Weights of a small GPT-style language model, trained from scratch on English Wikipedia: width 512, 661M tokens.
Each number is 128 + 24 x the weight over its row's rms, rounded and kept within 0 to 255. Layers, rows and columns count from 0. Numbers have three digits each. The size before them is the row's rms in percent of the matrix's.

# layer 6 MLP down, 512x2048, rms 0.0772, rows 0-108, columns 1024-1151
099:147128164103161115116134136158108151126156122139121102161090123129115133191113134133139142136101129108133127169114090149122152120132172147140144103151157115158102161135164155143112179131156113170110084128096095129124128091103108103075098127140131138110108161164128146135105164189082135133135151104147079134123123087117153141098087150128176137115119191130167173101201191156132124146131
099:119153153147124139142129136157152128128145118182127137144124100121157132136151142132145157183131142144123115105114134095136146084097151121108108186157118151144120166159139151130113103075135126166166148079132136167100155140119112108112107166144108145160124069141134127152104087110150124164102128124113119148140148169114093079145140135171118137098147138132112124143160114128122112174124
100:196123080137138121152093165076113147111140127127115121103120088156105186108149103169146147126090105127163146146149139070143140093082160157098142089137109117142130125123106145129151081128134139109126162149117114130140119079160128121130136115131171120121097131119127135140160131135108143120143147155104094158110147097108103182168162125136153133121123115123135127134158149142148115167119
096:142102134145134128147108123084122136121148150100143174163167162131139110139090143121146095114139146086114150115077140093121141162149142151162138166109150093148160114131148117095155147109147146113116135082123152139166141154117128142117108134089141152106116115124129111143124128124158148172133121129133180140159131142125106112100121173147154117094159132129157139138167117150079102124134
097:115166089163152141111136114122108149141109110130146119088136121157095105110137161136093135184157108099172163138133137162144172107121122123133156133152131143138127119116128159132136108119143114120127128153115116112144141117139122124158114110152149147113093159129075128130108134115134138120139132117129166118150152112096122076152095091141135125114107156130141083139190149163162134130135
100:086139123135124127123119096127110135176111127108128089144101136151116122099169117140134113095154100116155107121139078149122113128149080117118108153113118128114166156122113129146147131098162140127126088103105164134101083196132156117156139123106095099119096091123122126105161118153159139100099120120131103104169159114122169126119132136152138120111143186104140137127120115108054129132195
100:132153117144124145166096125094160166149118089119136098120131071143098126158155106131149112122153112114122171128117132119148107120123134115127166125125141102161139153135149112105109089122133143161156150142138143126139134150135152133152161090114129126145165136130162113112085149158164168143138141112154149118148151129110182120119105128145132147102132092118132110095095133116136121152175
098:145102147153126138109119072137123134105144128114131151140095142132166148137122156156169157064144092133131105123102134132112105127135096149155134108140149171154141124081147122179146117148131120105149102146120125111078142137135132103154114139153107118136131162144178134130141165134094119152145115088110115148141102109144166143072134136156112125094121149102114160091130121110085129096166
102:128150135139117113147143119145101121121120099143147135132161134116133102133136105141168138132151147119094157146108145125105120138173115105157162154114129124155118149145166103159101147071098151137125131108126153133148116164125156170126141166176144138123133150106140115143120115101155171145129167122124131157106184105169171131101124121176128124104150100111137103153160134129122142094124
102:089148066168126119129133138120133118170173127096138129133100132131164135165158119164168135137177169069093105125125127110081143120128125136133131125137117124098113122145141127165112117110173150136140106137100112149123115151146095135119124116113151123158132136157135085174145117155149132110106124153137120132133149167154121142120136122149149134145165105200137139135122135108132101124109
097:145155071156136106118135106115146098110129113179105158166129070161049124130143149091118153151152130070112132125133135132125133074132130106139177093110121098097127128164100122126122148104116127111136144120138115118146145136107127155142094154097109092090141155098119157116128143132142135155128130143115104127117091155098119126124143116137142111150138121115136135127161093114168120120128
097:099124147158167158110095176141170111111110119121109153105136112129139129114181135105112123196133187134106119133138090136191130113103131108152108161142093135091149146182119112118152068133112106066150158106108117155115141125114179111143079097110141151109110088138117100134113113130101098151092115082089187129089169137102127128088147131106205083092127173140126164106134139118150141162148
098:130144151033144132125115117108183122144093126148111097112124157119129165177104135134106165116144131125141152141173096146132141124117085121106092073143130110113101118119154112100103156117178095125155145147151127125133122150124144133114161087134107160143140149128073147144114114120109128124144126138174130123116149151099112143127135116113117119165100123131095136110142084125142142077084
099:141179087123115105102079110142118127188152115125168139131060156147137080092135119113124154136093100112144132093111122139109145136124137102115148113111099076151110126149128098143112138091129164144085100123092133164108127071117156100132120168195156082157097145090140176155146153137145113175133141128128102133136150118108138146164131118124136130145102111120133150106114140142114081146127
102:093127063154107132167144111145110123150124164138146134128127137132135152130108119153149121118135118151181119107151144111085146151140110128114147100085124123137143106116092101073138140126121157118100124097125102110141069068163108142091110115130084113116126137116086122090125111095104108103097110125145135163117132140159132162122086154127104109145122154112173104148091110093174108135088
101:109134193150150100151108182161122136134121120136102140097117102117046181148117127074161149159142166152119133115148113165127133141089188133129132146153143169134132152124134120131143100117130134098179152126137132114128133133179135141133136089116162166138110102149136153111122116130108166120141073130152148150164139098094108124155138176132133160118173172091098170135160184177159131107178
099:139122180132137131084174137127154157128129099118117139145160159157155153132127160091131127117140156179145104131163145097123134144116123105139096154094139086092129134129125151105123139142143120163106162115148143124102158091151145135135125116114173190151101159116103123125157144085145129119148143142158129148104164121127126133125130126132103067127107118123121089124154143142126114134161
100:126082128186130147098105107150170152128140078111133122130167123118161142159159090074127162102126123175125097108077140150163095128150152144145152149147136115134160125167141131192120128119162175117086130135119137120121096090161159153165146152118139091094114177119128074116144137116153120106121138131145138077140114136101120150126107125143113158135090124058152103126107101137129170148145
099:163144158162137114106109100157136119113182109138124106099157141123156102140126132107116148079086144106155131089095148119126113134067149098143167127153138119121118145150162141150115095127156130162113102152109125114138148154163111168103133120156120074162122137123161130156148175120138112161105157142096104091138136176117104174108119141130113138136116157138120126160110144167112126147166
102:128148111112137121134170123151164148080073131112155118123116085143121129087115147135140131084128124119109110141135141110122096142110110111171173102157135084118140136040130097176129166123137148148150153163109137132119097129147091139139111113123126081143110151172155131130086119112115136124131143124138170142120111150156150118125115102163121112079146152141146110128151116156164111112095
100:129139134132087113140135119064145121145142133134120080070133095146176141151143129096152102163137124117144152138164111143107113122119116128162099157169109140137157132097073131131142117104135143120136107086116172108107136113125142131146149121149126114109110160120160093152114111132092156144128152180103153133109155080117151178107122125145098090118131111124146143158100104117128150189152
102:141150119101157156123125138123141206120118119101129178125167072141154161105110126107105124122178135096150142085118119106139116144126183145152119170120113129148084128127115108123130105165101150156132124109149117117125159174096128136114098118134096157128127122094111097144084125138098144115114125176132124150113148103148159155106133163099090098098121152169157105115117116078139134135104
099:139112095100149117107136076152136163110091165117150130125137102134130136126127122152149132093136102101159132137100135124129137133107113126073122125143133163123122155163127140126146128122152132121110102116144121092154111127143113137083128128084073137160140110122113135119140090149091106146121122149101123112098103123128119111145093148130145070150136134143147119134116115139114114099091
099:125152161111159182149149163148099168110085095126165144112134167150062150100163140165158114102116118160141170128088128110168152130127107132077136134106151082137079118144108112128128119117092117116138110186110095138131116140113166191155159155118108148122154129128128085114128107127132144097134136143150093159082155135097146124091126124140110182134123126160080129134131144157104086160129
099:093100119097131144122139121130143112105145141145128112094166094100075128128117134135117130103135128183145112173150124101152129162118140124142126120099123101112165136134158114155103132131123139141099109125147124132159095115131108144144105125151134119144109156133122155140108118136133159103159115076115107122106177131136149158085119114120126149087148157111129142147130126108084148137136
100:124122086110113102119102116125126091115195114117069070108140120147154104161081130156101065180159107154097133115124100098158165142119120160116130126135147114092162104146172154134151119142190132104120124142116100181129095125117127145095129149150128090084131089133108141106115111138127130124092174104105174119117138095100147156114098127129134149137143156145135162134114080078115106156135
104:156127133090116141158114108140153099182125138098172136087122119133093124138115143104131121135131098082101120088154172154104124185150139129102144116137133128151112129105111121123141122132139129139174171127127125107127125151138100114101157153093118119113153109130113147144139143112151137131148122164103147148192104128168151126124155104113169160113142128103142118098140160105122106125149
102:135118100147098125132142156086111150147108098165123147158148137133108082147098128102149111057153138058161066099125130151107121066107151127136097109105116130111164095105135102166156148159144085153131117123142141144098179124102125124124129135136126132131148140132113126112143159076096160109089103131135119119089127205208142130091122108074140153154144138119125133130107107107141089178121
096:072122136120149137125087180130120108130081117168099100154132101142090151113142118107157135167105152139128100127126100126093103156157165147121116110152163093098143111113141131142136131134149105123130165129111168122123106130142134152131141137193121146171097111133137159127176108133104097110121134092138105113145126102161133150152158153148115141067110124142107151129116134118103176131108
104:159145182129139159126102137132151072127076109169102148110145150111069128119076096160117117108108155145154195130163116127120116104139127101043115145142088105169122139096168112141097105143145135159137114145091115115117108122111134190136130161146121142145136136107122085155162155133138104162149095114123105114142111098104127105107094138124094134099111102133099150108124147066143096111138
100:125153090165102126128116137117132117156129108107122088130132156131086152120141126111183138093123130110113101102106113116110162158122141083100143072102137115119153140127155118141165135144126104153121144154132112133138132161142140136145105170150144147118158120105128144113123074127181121133106130113107114131105170104134172112159120079148156119182141095092149148113135151127145131131137
099:133121122136082121122109167062136096131130133098134122115100192071104114125148160165159163140160121113122143091116097132084102134091124109129135140101161144147138133100117106146136179087148161114140092134135137155118117123163121145143159158135124109147181115129144094097106169111092161147161072115120146135166115150159170145121114159121150126136118114140156108165121131131168145190093
099:121136149119163137109110125100134131154106086144139131161137112119132112163150111135142124119115141144157139171110145121156115130129117117156115158172154141148125147143135108124140141121138095180118125177145146168134161133099147106149159128172149144142115125085129129103132147127157134113115133078124129096134148103130112140103128097129147114125162126154134138101138144117147136144149
098:138120111110167148096160140129102109126124176099130114101123098114174113101120174120130118168127128108158124154079079143170184149139144117141087103141134102126107139117162107148099111154100112108160141108150159140122146103154101136104112158147090141173128124114108139145155150118160121138114110109128140130132153121125114116116137152115122123091105135145119141098089123094151117129083
101:145160115091149151170075133115114143118132178133165136125130145105138171155127072159140138169150110128150096109144086128135124143149164139116132122105127090115104144144125093172152132152154102132148125127137129084113155160176134137149111146121110079105137151153132145090143105110156094125103149129159162123148121069126153143106115131144142134085152144136158137134149152155155106115112
099:134171149162080146137121137103128116135131126104124195124125135146114080145134154096132130194145051125095108102083175114128155093162112123105115157110092150135146164187125155096171121097129109152108157121134144155114100143137150132120169113150112109160150131126136087134139128118157115144152141135087185120116125108115166134147191116133140136151150134116082154098150120110135093157137
100:068146130151137106166132153118131147131152131103121131116102150075134158130130152086161175163174116136119123155114135136093119094108130126144147116144125133123149133124110143115158157126111156146118105129171117126156108109119104150151141100083094079102144156117151123139163157128117108126110136120163143100102145131120101137125101161097195148133199109124126134158125153142202113148120
103:159148081141119097118123130124133111150167121119128127149112123140151152091114128134147109100081107119132118110090106128154131141144104137130120105062130136151134087103111114105069182129078141109132113158109117138112151129129118140133092152094134110138096102124117135117172126146100140104146097105120009138160150205128085165117125115094149139113130106087141091109126154120151124134151
102:081131150103153138145133116132118108119105153140159124122130076090106115143105165111113128118137141101152120138099097101123130129127107172121110162161128142126152149126100147127094129104109130117168094138149119040164105196124086133125119131149120163133145092109157103124137149093114127101127142163109114094123132108126131150166099138123183148115066136154148099103109110154085122135138
100:134125125165143122108147116156140140104130115121184141131096125139140083167135151121124086137142095197140143169103131113128099120148112136061120113142129176127092101144088119090115118129140074122142091121152147151123181117118107110100123110134145149140131143180163151139104141100157097091107132135152138137083133092114100101109165109151129130134143109133133131144153116179084152139104
102:116123169154107094106082114104149091166070101154101085138106153107112111131144200096142152099108162150128165145156120145129105167147133140150138120125128156085087132077123151136099125186154124040155137107154146124156198125102098124141167120106096127095169101166126091123137106106138140176128109151100092114130125112115124127083122114087143151128113157072096114133118138110139128125108
102:127123120124147115125191141072086150118154157111154108171113156154130092095163122156122115105115133095121122161098091125151119125113118134141114127114149085113132152131172130153087134133122119165133159118108127109119122117110108144141146081163134072088095100130110121129138132137165115130114103174131076111156105158126133112118152092110142118129096138164125112133108093109100141152145
102:130175104163107129144126103140129139097160128126145122154097145114130124161092134128125160105121121086147135133154124144139137129111123100140150161155156122135135165139095105055117118146103117137126127112147081149113123170120134163120141132110109135089131149135120110178143098128158178108141142129174127140136131150123130140091163113148144091138167116128127115151116170137149107112119
099:122144133130146152132126108115127148130114099133136151151149131137087153139088165159149140115110135160105130164140157124085165146146095154135135129092096118089110093114163111110120097134131101170105092131124136142140139147117111133071154150101136143094178146135111094113135126100099130124152160104116090121113090138074128191136118158135148127148149102110119180086109109145177150114122
099:146120145102134141107174137121143123130115138105152143102186138168169157135117138090134109091114182108166161097130141190143105135135100149121094162155119147144093132098154137172118206123101112064084161144114132151104067161121109099137144171170136140088139116091111109114132094145132132115168153141117120169114134104126178104133131091139144136113125110143125133132125128091113127168133
098:090117175106149122098120111111116105117159114109084079138151108130064123131139098192146138081147119108161120138164103082126136106103103129150094126125144121112145159106108109090144058110117109073162141110107143120133123145104139118170163118138172179116120093102100155137165163140114144129110142126121098126171088111105104141147134116128115141132107108111132116134113135110122109133166
099:171123104125121132107121157132108137092143184090156092127115116123146136138116140153152127118114111073132105135160121118148138116120110146082136104121150114154136166129131137108145168127132143124134131122143168167157127132127128112117163160109121120180156133134103141106139115136146151133132160137129134120137110129155166147155112160132158089140084131114143129131157167118130089137131
097:079111107104135124130123126127124100136111082126169107118099167167112120178116147097076134149116142173118135116118099110128131150156118157167117149144106162150168170162116148154082140099119138139145129128111100151118114125159134159115124186134141095157078107139152143163166103169129143098125134123100186064101133126139113129073135141131096102189135089131113166167170151132112118084139
101:173124102136131115112163135141154100145165122148121133135177113127113171121105143135100099114142118103165151085142133154101112126151163123180121113147144158121115117143079106176129132168132141149162114173145120130160129107138155158146142131139105122128154140123145151103111154124146123112088151099153136131115116150114150163109127118143132139113136153183079147117133116106112150130115
099:204125089102106123117140136087140122152123134142164121143133144127134107091098126115126114102165164133148129135131089135129144124156091118101174123149129097151083099130111137170162147143115136148130118151124164122099179115144125143090108163085117128119133128183132113105109157156132126098093149094132104130152091125109152117178167087147150136109137101127103159124121123145072122133106
099:116094135141148177085102109178120108132138116097089155074091127158149130155145109120124139112114137129129134113124163148169136132130111133117121175118113080132137125103145137120178129120081077076119118172128164104136133127099168121121155124106119120120096108123123144108139144123099095098158117121156080116153111155080177099142113093151130141142132128082100134124084108125149127159129
100:140110191140117159117138135077169106157110122106083119105111148120124192091100088117139134118146118133109127158139155167116122108157101159112165106115131128149148137081126185135160118101162111131130127093134136135112116117150134128156117136125155194113135146101137095113154127110119134143076148135089089123123139125146107126126116101096164115134105083139128134123129135090138137104133
098:108107084137149117083101116138157106119120169083140152127116150147138152127063104112104137088143141101137144104095152149113101171154121125103112154147145138147151096103119128158065116129112106104114098143161140132142134123108155110157101101154160106166120130105128157107122151074115134134163110072139055138132138100108117116143064125144111131125153105131172124100133123152158132104126
100:128129127105156157084102098117119138114122122147149199118114127158120105155162143105121095120111156156118126142151149104142097169138124145101150137147135204128120133136127114116108111173135153142134164133130144122148116121116115174132104131172145132138136105106159125127143135103123124157106124116191134096116111136136142113140161166138133129100148113120109135120123115145154144131152
100:094127153155131120155141128136134111125117126112097110078149164122089167120157159138105156145083133082104097112166162131131143105117155151166112100097124114094143131121106127168129153089076095125129141123163175144112151104117154127117130147153157083155129160126127143162168129111115051087122122143090101121146126141113115135131144123125100115143101149139124125147116140090058126143148
102:177127043115108116133118143122114097150132127130161145159139128130176152128134139121113114168137161182096125138056118141116111158133134108129123118118143168138135118127119170157169091153118121122119149085160128083122136132113113153126141130137121100162135112093155157101103119083113132120130104128076146158131076115153135115144129127127099153147188107113136113116136145097125138102106
100:147129100131141103120177088124123156166127138132164144138094102116155095097172142169114120150160135145119141079107144094091110164144126127108114119086175113117103148109113134118134160125151103149152154117138106088094127088096143156122128127074149080110118149135149177162048089118128065141182144164115128137149131140136136146174115107177129154145098139113112097139123115129070130124148
101:114126120149091102116125074109115121125132137111126149094102114098170177146115115139105132138099115147148136102118158106068163136137125151133069135118110134124127140106135087163136096117121159114181111105120128171153097135104130121158130127140110101120116080113148161114118090148152129122172080170155101084163145177114122164106089129120137121131136094134129121136133154099117115116118
103:113103161150135136106152132127090129126145106115084121142184105170107131121153085133111183110123116137102163157150107133129127075143074133152099108134131160095126134103114118149168082150150121146104126125158145156126127056111140086090127124147107116055181146125091125103091128097133155096115108103109146130100131118125137114170096134116121119144119144126118110134153102131150125142122
098:110108162137140093121134158135059108102112140110099125153128145148136142096124135179195112122125115116110152097137157103115110146136189107127100131111145148113132137110121152162163153111124119131122119133127139138114131154139083154102163134121103135086134112121130118123099154157087037161145186114148155134142129118136142134132120153193139122118134142154154130106146121159130144118168
101:182110163091113146115146185131144093115139145111102121167136149101149127121075119150110122161098127161125121109110095162174126153063121117080089099161120121147136113075103129146144159114109144099127079142075113167113120117144158095147137114078164133118179135123113109122139127105117077125106131150142151125150142138176084132100102126105124090111144117155125137120108120115106110167115
099:087112113111132142124147133159138143132092122147127139136155178149110144082106136139107099127169125177118127146134115065130118166129147136196128118086103103098151186128104158124136134132131137156094092132145123135126143122136086127158132088111137092138121131135121133085099127159159087131084122141083151153138139131120137150182145066138162146168137103110154128115170112093136106137131
097:160117117109121103152134160143132108163143149150156184179129148142148151088133124129114153090057170131124123074098116145166093144134125166134148127100103147121141115081196127160081129072120104115111145148137148127074117087136136122131082191102137126155130105136174125099146077142109155141139094100155102179108113151128136138151100171134156153131137138131140056098150142127137138106138
100:123121096105157142136155121112116135108138158129091115112101089088118129109145123171140127117134146139120102124111109102111134149101130106134102129084104149142124114109101157124141107151094176104138129132131120110142155100109157096114142124119143118150147145141107162115105121112135115144096118161140148158117114159148113126120098083127142168168104119135166150108115098118141176127109
100:119102170112130129133101117165108141158150117151144104128156124120118116143108121105119167191135146105143157110099137152115123112138134084072123142149108122147107137164125127108150107138198096108117107127101154122128136153134125101119136079132097209131076153129162130129109090105166164179124151139130203099133110111139104119098108174131106094103099104113087132131123095157076137129132
102:156137206097114130117135108094105103104118129130113110167116110127065164122130127131118123111135117071141129151112110115118139125194118129169110138145124142173108116124114103151112136115129148136148146148169133130133113120135110162112164133078106160134107105124149102108093102103146172113152121119110092132122124146099102136131079092105117133155098141134118134122109111131173128159103
101:145074148111123158127145123116093144140124111112126131134102132101149094114085127122103102179115121117197124106145145143177146111124113158146107120173105121145076134140197113154117092069110135119125094122115130105092125144161150163081102088126111118117085122135129095121107121130130146095158128152148142142151120093118168131149158083134105110118118129104116114090119127132125106129148
097:143119141158064137150142112157128156120128126125104157148168122110121157057132125121128161150124139182099169167153130154181130157091106111105146127119119136147160138151147093117144125090099122138115119150108152142115126133144144168084112122102160111138179125161117155160103136132088111117126135092140156132078120135140088101149143102128083138106196143101105108185094142130083093139103
101:096129137152131145168133161103157124121091131090146163143087088108173121144136172095118134142144141124096140110135113134118137151119133159116107113093182148091165138146089143139081156153131159073138129134095150133122148121113114142161141145125083154168068143119128138094120144122118134184106113123146158137173134141138113148097143095124150139130156147139129096161152071155162130115110
102:177130133145156146125149143080170152146160128159110136150123134176099147198155109124134113103105151154149158149108108175118108100136114107125148142041108141165087120132119113124143156155094102104142153125181148124115142131124118156130138138153113150119098114095122123155103109122127119127144137098146087152099136145161092152093088070114141095118132127138164110125115128156134118111145
103:129130209152130137077142108139101119129140124162080157180065166127078154160134193123141099126125124144155141117135113183141115135171140123099152106116102162151107087121123131100145097143117105094146114166146110153137145167118124118122154100123160142139156121137195097104138149096150172146142123083118091150130105174089144106106090131161146113165145122161093130147140118146136185095134
100:147133088148126126144153123131158168114151131135107103127159166159182139118118117105156139168141120111146099156123134128148150153093120116118142133114167111159166092131129151081120148113150096158104114124161131159107143119121103138143064109113127105109119132080150122160162081108129121145096139146139119126128147134109123123115117121117129123129122145122154153150158116112191156131118
100:138100121145145133101139150145125131085159140090173079128155133111100133142121126075140104119106122120118106110124115132136115129122157106093160112107146111147091140151129111134121097115201119124157110121173149141105162139104168105089157129126100133151141121095172147157140085141170115133127127139104166097139117105129100150119153183109182121126102129115099118115141115134121175124104
104:150134152070165153127122165138156073132139140069096111128121129133122147092101100116083109160136145127133125127142103134113111136125113154127136143107119172064130112103117114097107093143108146114132108109123154144139111192091128137154163119159149111161107123125069131100120136101121120140109090128152135136141114118127108095112093150056125087134165136171101129112122123128138076128137
102:120155179135103124137121150178112131090178156163129149138139133113133152148139153136128131148163146155132097106138180112099135155121146126108125179143129154105156129169134122121124098119134134152115166120123140102100162123130069125138164124184157167146130138133151112140124062095150183116172063174165125095143144130117130151132136090134098091149184158141128141166134105161122143156150
098:137087142101127147099119093118139134128121141099145136066081166152091139119119154151113106111161110153120160103123090105155124101176125108129128102063126106085136137148140135150145157128117126117116130141131096128111146111139149129129139145106132093102128093109124182121122153114122123112166141123097120111112173111141121119106169149124153141132151159131134138086115143095105130106115
104:118117149111098092171099106116167117116119112127129126136175107062183114122161112112106098164105131117124090130130112108096127137152132124134140102075122135127108107120142152128099174141102122126095148119107157092147153123146141151129117120137146116094161115133086146112082158118061117122131170124131153136121140127155155119173101158117130138112156116122127090107082137125167105150126
099:089095148159145129132121139095161141139107141130119128173111084118150143121151131133183137123143143158137126115118102105153128070130135143141095171127127119113121175156147143112071159132134127119173145133108124117109141172094113106077100133127098076125116145140127113122170117123137156147112082126083124105117139109128112155137148117099110126118126119152117092118143119081132131105118
097:159156088127114163136107121096173095110096128094120152124134123118100152125147148147116135177176126166104140145173143120103138115105109164143122107113117115102151108129121128117112110127139107104138136127128125100114170171162113060115124134144169134142119124102170121117134158090086077103171103139123123103162093145143140117095113136144163121139112142132148112122131155186111107130135
104:117141096112137118109145098120146096127172129150103146171140149152146163102123132152113124150097141143106138143164114114151126138123097146123127136142178111102137155100100156157096128102104116121129130142149115138115132143115150074087103106132136102128130138146119162117115139152165132148134110119145159129171147123132143103134102122136111121134099083128156135118114124133146128172091
099:163110158148148104147135114099111101117176151131127173148104101103109176118157140107185147139144142134135125080127132143146140120112059129141135122112099117136137137082107094126131147137144136068146167140100109123156111109101130159142133114172149147114135110153144145092118138177115100134150115121118116139130131130105144127098145102125132115139099137137173135154090150095130141148085
096:085181134112119115118133125127159115101131118111121055148141154132124144147136123099115111167133156112140131125099103141092150125164144100099182132123121095130143156122096125151152123093145132133087130143101134133095140105086135130108105139143150109125124164097110147129094164129118131097142153126103156169128124094141092151177109131147157114110107162111156105116095108154105150103151
101:116126138123146139155117157153118152140114128091118131148075152146083136112130097146165096098131176100161126131146111140145181125137162078113130149171116145143143113106130146143115086119134143135153093112120122149130116101131144125133109148129148036125129119120140119125062132168104104117136124134123123146100159120151104161118100123128180145134149174141180144143165076119147134117098
100:171147225120141080176129122083140119147160110123081147137140126128127124127112162130132118143135104153122131118112106166141123103120205126124127153169153151135141123153128125150113098103113108099096120133142128142157146145157148149088142138117113157179133101090138151156117110151128116104124113141163154111121109152119151152163122121120160149101140164145112115105126118125174148067115
099:084161158123103146135132146154141127186089128130158148115159126163133150155138140136133117128118121122124131120150156135096099124122141124101119179129160083098141123116126095114122167170117121129163095162101125131154177133155109092097158103124121166171120150162160126135162142088124178114134135107152096132147111160141113127135134133103084123130186117130129142144125132111156129118108
097:115086162107174145148163128091162095112109177143151131102137133138195123139131101137136118122188149137119121148183133176152136141104108144092131165122121138141114118111167086167103141133133144153148173124156082109112129114151150180139139156137087081116157118129123143156115149128115115143108093061141174148110160162118148163104080153142176093135113138100126136105163151066125115145141
099:121113148103149138140114138136115118157086172092134144158180082125130090145155094119128098103163111159136124116124134112114140078083165144097130101103116090153126135114167144157140112133104136124096108130125144096131144125124131136116133105100171159133111126146149148116111169127133175101119175148161115151124124151177130094136146135152128092153128082101126088106094118119090137101172
103:096137130115101122154138103115096161146162189094127135160168145133122096083157082125186122158107121121125132118108148118139119104177174125098099096134133115124149113176120132123144114105102141115112102104152149101133129147065167086132136124136170134135147109104093114140116107135126123145108106156145169134117127100087118148155183151152167117098152140117143121086136147137150124127123
099:113092150122113155120125126106144140119099155153112117154107153112137094098131147150155128110135110106130156145171145148099120141082157128097153118123146129132113157126130164136150111142143115115138144129109182094141138103141097087127137157115114165211186157156145114117144116092112133145160122147140118136159113109104130136127136137151177117147112095145134093103140134101067147138128
099:121125122131115109136103084111152104126126089088111135139119166109148123123146173125123127100144152098114097160162138132101145117158165113140121127161133117127124127148144147108135133097164068166123137120054102126118166117145125141131106146112134102133138120169130147124130124117149098100123130109113113147149104123117094113138140119105131107122146099125131106108152077134125145125152
097:145100110141129136148119129141125125104124124129137101146097098130155136110150102154134144121095113104159115072118135089135161151115096146157098154140104146117126093105159137141147135181131125187149120123151131108142115131115142122136095100150115148098159125123103123158087116079164159108139105098165094121102088072137113156131119119110110136145134114112115145099150119127169120115170
100:149150080129108099126123119123103164107156098148129113145185113112124131120085137116103125186121125148159099137116136131096141107155196119135140149085139141079116118106122124140134102169126153110121093100128128117124148160093163092128140108123137106099085105128117123138117142131091143109120083146144153134089100142133101124112137078129097117132142126138141125099115105171135174100128
096:123110150093118141103132169119145101141093112086144149122096122170182125146100139170114147085132134135152139147164116115188089091134146107122167136108096123102135120091142100105144126171130100183147128179122116143142125135119095145124126061138089179142139127101110108137126138130111110114121125161120045186130155136129139100140113108133120144114150160127143154107097141117122116117108
099:136148117071148137148111127143159150116145172134166093099107158104141082107120136112140096149129134163130143125155143122137068121139132119122124139146154103173163115106164149160155083150130148127154139125152173095092134129137099139102129135169091125086106128144115110097121110112128129146101134159110152151103098136140175117143145113121097176110128124113123140090114126141158145128112
100:075139093129162142145129127157105160124166137150140147127122111089113125113126129128138148142121136181146124122159153131111124104139166120110195144151110115107073133132111117158126075148144121169108145087151154114118132141105136117131121134131083130132119120141137143153093143124107113105119153145160098113138114159137088111137117126116151139161102137117132228115155146133109096167136
098:087151124151129128112133093136136102158085173138161116125099094127087115136140089120119153148142117100132136089135159118144140119088132155122111119134122104124099134200135163120092154154123113127130128126136130153133125155131089115156111138120139122157115116163112155169124121139130148136133130118159145114132162118164130133116149104129118132103131116143067129147136112129153081154128
100:132141195143139094137132109119144114145147140149121121079119145127137166161097140136113117145102112130096123126101130123113171147117132104120127115151078112097106128163178156075135122134127093139136136104139125106147141141153110143174163133163150162172119151157117118154079141127124127163142107102130131180142170153126136078147092193142124162076128171126118122133127120123142151191143
098:115152160106130163127124215103132126169143146121145115133157125153161124151147184113150097084114110146122136110102156163129152134158130116126127116162103139101119165123136132130130102142150075114079141126123105170107087127178146134083136151128124204157148138116174104153097144110136117120149198103110140142129098156090157096155140137119147141130142148135097137146140114157203136146117
098:145105060130161112129107138101157127096141116164116148119107116107099174162132112081108160128169098147139105123137117158086081161163149130127115120123154145131083137116100155126143134162127127116160156129102143131127107119159138138121124135130137118106129117122129118126153106124168091148153119139178117090132149148178148141202122098133123173159108113117122188132139111149107152133128
100:140171090169123115130117107109132124159152124091145146147091162111113149135153126139169118174119127096120132080113101153072119153102167101135150115116164164122140148116096138114122094150083102136176141121177128145144147138097138147087145105126114114152111142130092164127114149119143127158122128087142179108115127146098162128168114089118109174156135124114100152136103103098137127125136
099:115129090111138094112120118133132153127124104133118120131073135144097139122114120163087114145105125128149116096110093121185136078083080124081125138121130115122113139106156143144126153123147099132138155111144137120122110136082115148114134092138157157138120133133126154161103129142111118150123157121118137152146132113086139099145147111128144073125092108139101124102133094082138143128094
102:150155082103124132114123164110111140142143137117109110115112124143123123153110083128122115102159164130166118131102118114142147142123122114146108137124147092157117137122164128142124162152149183136085140152126117151101190115167147149110137101133126111118109160094110130135168142133087157115157162138111110155111101095136141184124127129093186133162172176129094144159125131128108126134123
100:141082128137119110135096153160140118148093154156118116118184147179088104118164126121098061126108126128119118161086124135131135143124127105111108123160113145141142130118103120151163123100122094135116109123114093171138129126089083129125119110142114141129178108170109110146130143109115119128108161123128118140137154158134127106142122127116145126097107118151134130107153148170112109112160
098:105117137089131108133125138111116142169136106156112157136131126153099108145105063127165101149097172097107139108113159110086153092086155119096110163159149109126107137164105174141113117113116124108121127132154114112090143123106133153107103098099134155154137090083123116143108194115113139131126118082116117139148117114091117139147145135141152167121109145116153147157106128170123112128133
099:127138139126153155106125102114127165115105135143135107143116154138103098125150124097153149127099155155098144115147126109138112114106094155138112101147137145152127151128130129112161141159119102113057138099119151139123149161126132124119107102115099126181120144108159143167156123133093158101095167108139104139120114119135143148127128126147138098123159129147118127116127137115183116132105
101:175126160115122127104145152097146126134132130118108106101094127121136161141134136145119129102138125156093061113152154131122135157107157128134107127079126121122137108199143111166188109131130115162122174101155151126119161126136155119162140117139131160107108157097103122147081127155107103134112105091135140142136167160156082123159139182143122113121119112103107154105124157087131154124156
100:159134131144115153124121102094113140082155110109118108135137157140158170146167117137130101114111156117097143140117118138168079114110084100122129138122141140118159138131157105139124106121159108126077112097092108157094118110142141095164129074109138081099147116091170093146130111168088107175109152103105106164121089071161123093145115106151129144134140097125116114126119087106072097146151
103:165104158133116157101170126150135152111170072118155132150106152101125107169138105119112107113107104092141150152138095105125162111133165121129169151081162164107129148094116105135139093119106171124122148150186168106146099143121116090135145147087143205103120096072138173128092159116131152139137105150134088111097175157120129145108153137115128098170109139149168178104099121115133159121138
100:133154124119145134102121124094114164131114164116138160133088127118095152114149134078113069144165118123093125148172050163119115097164119132147104141152097081094124148145105093086114124108097199130109142117144124129112119148144150131127099156113146115138164146135118100161136155170102206137143078120126147115104141145082094143150120184101127165139096093126128100115087130138159083124139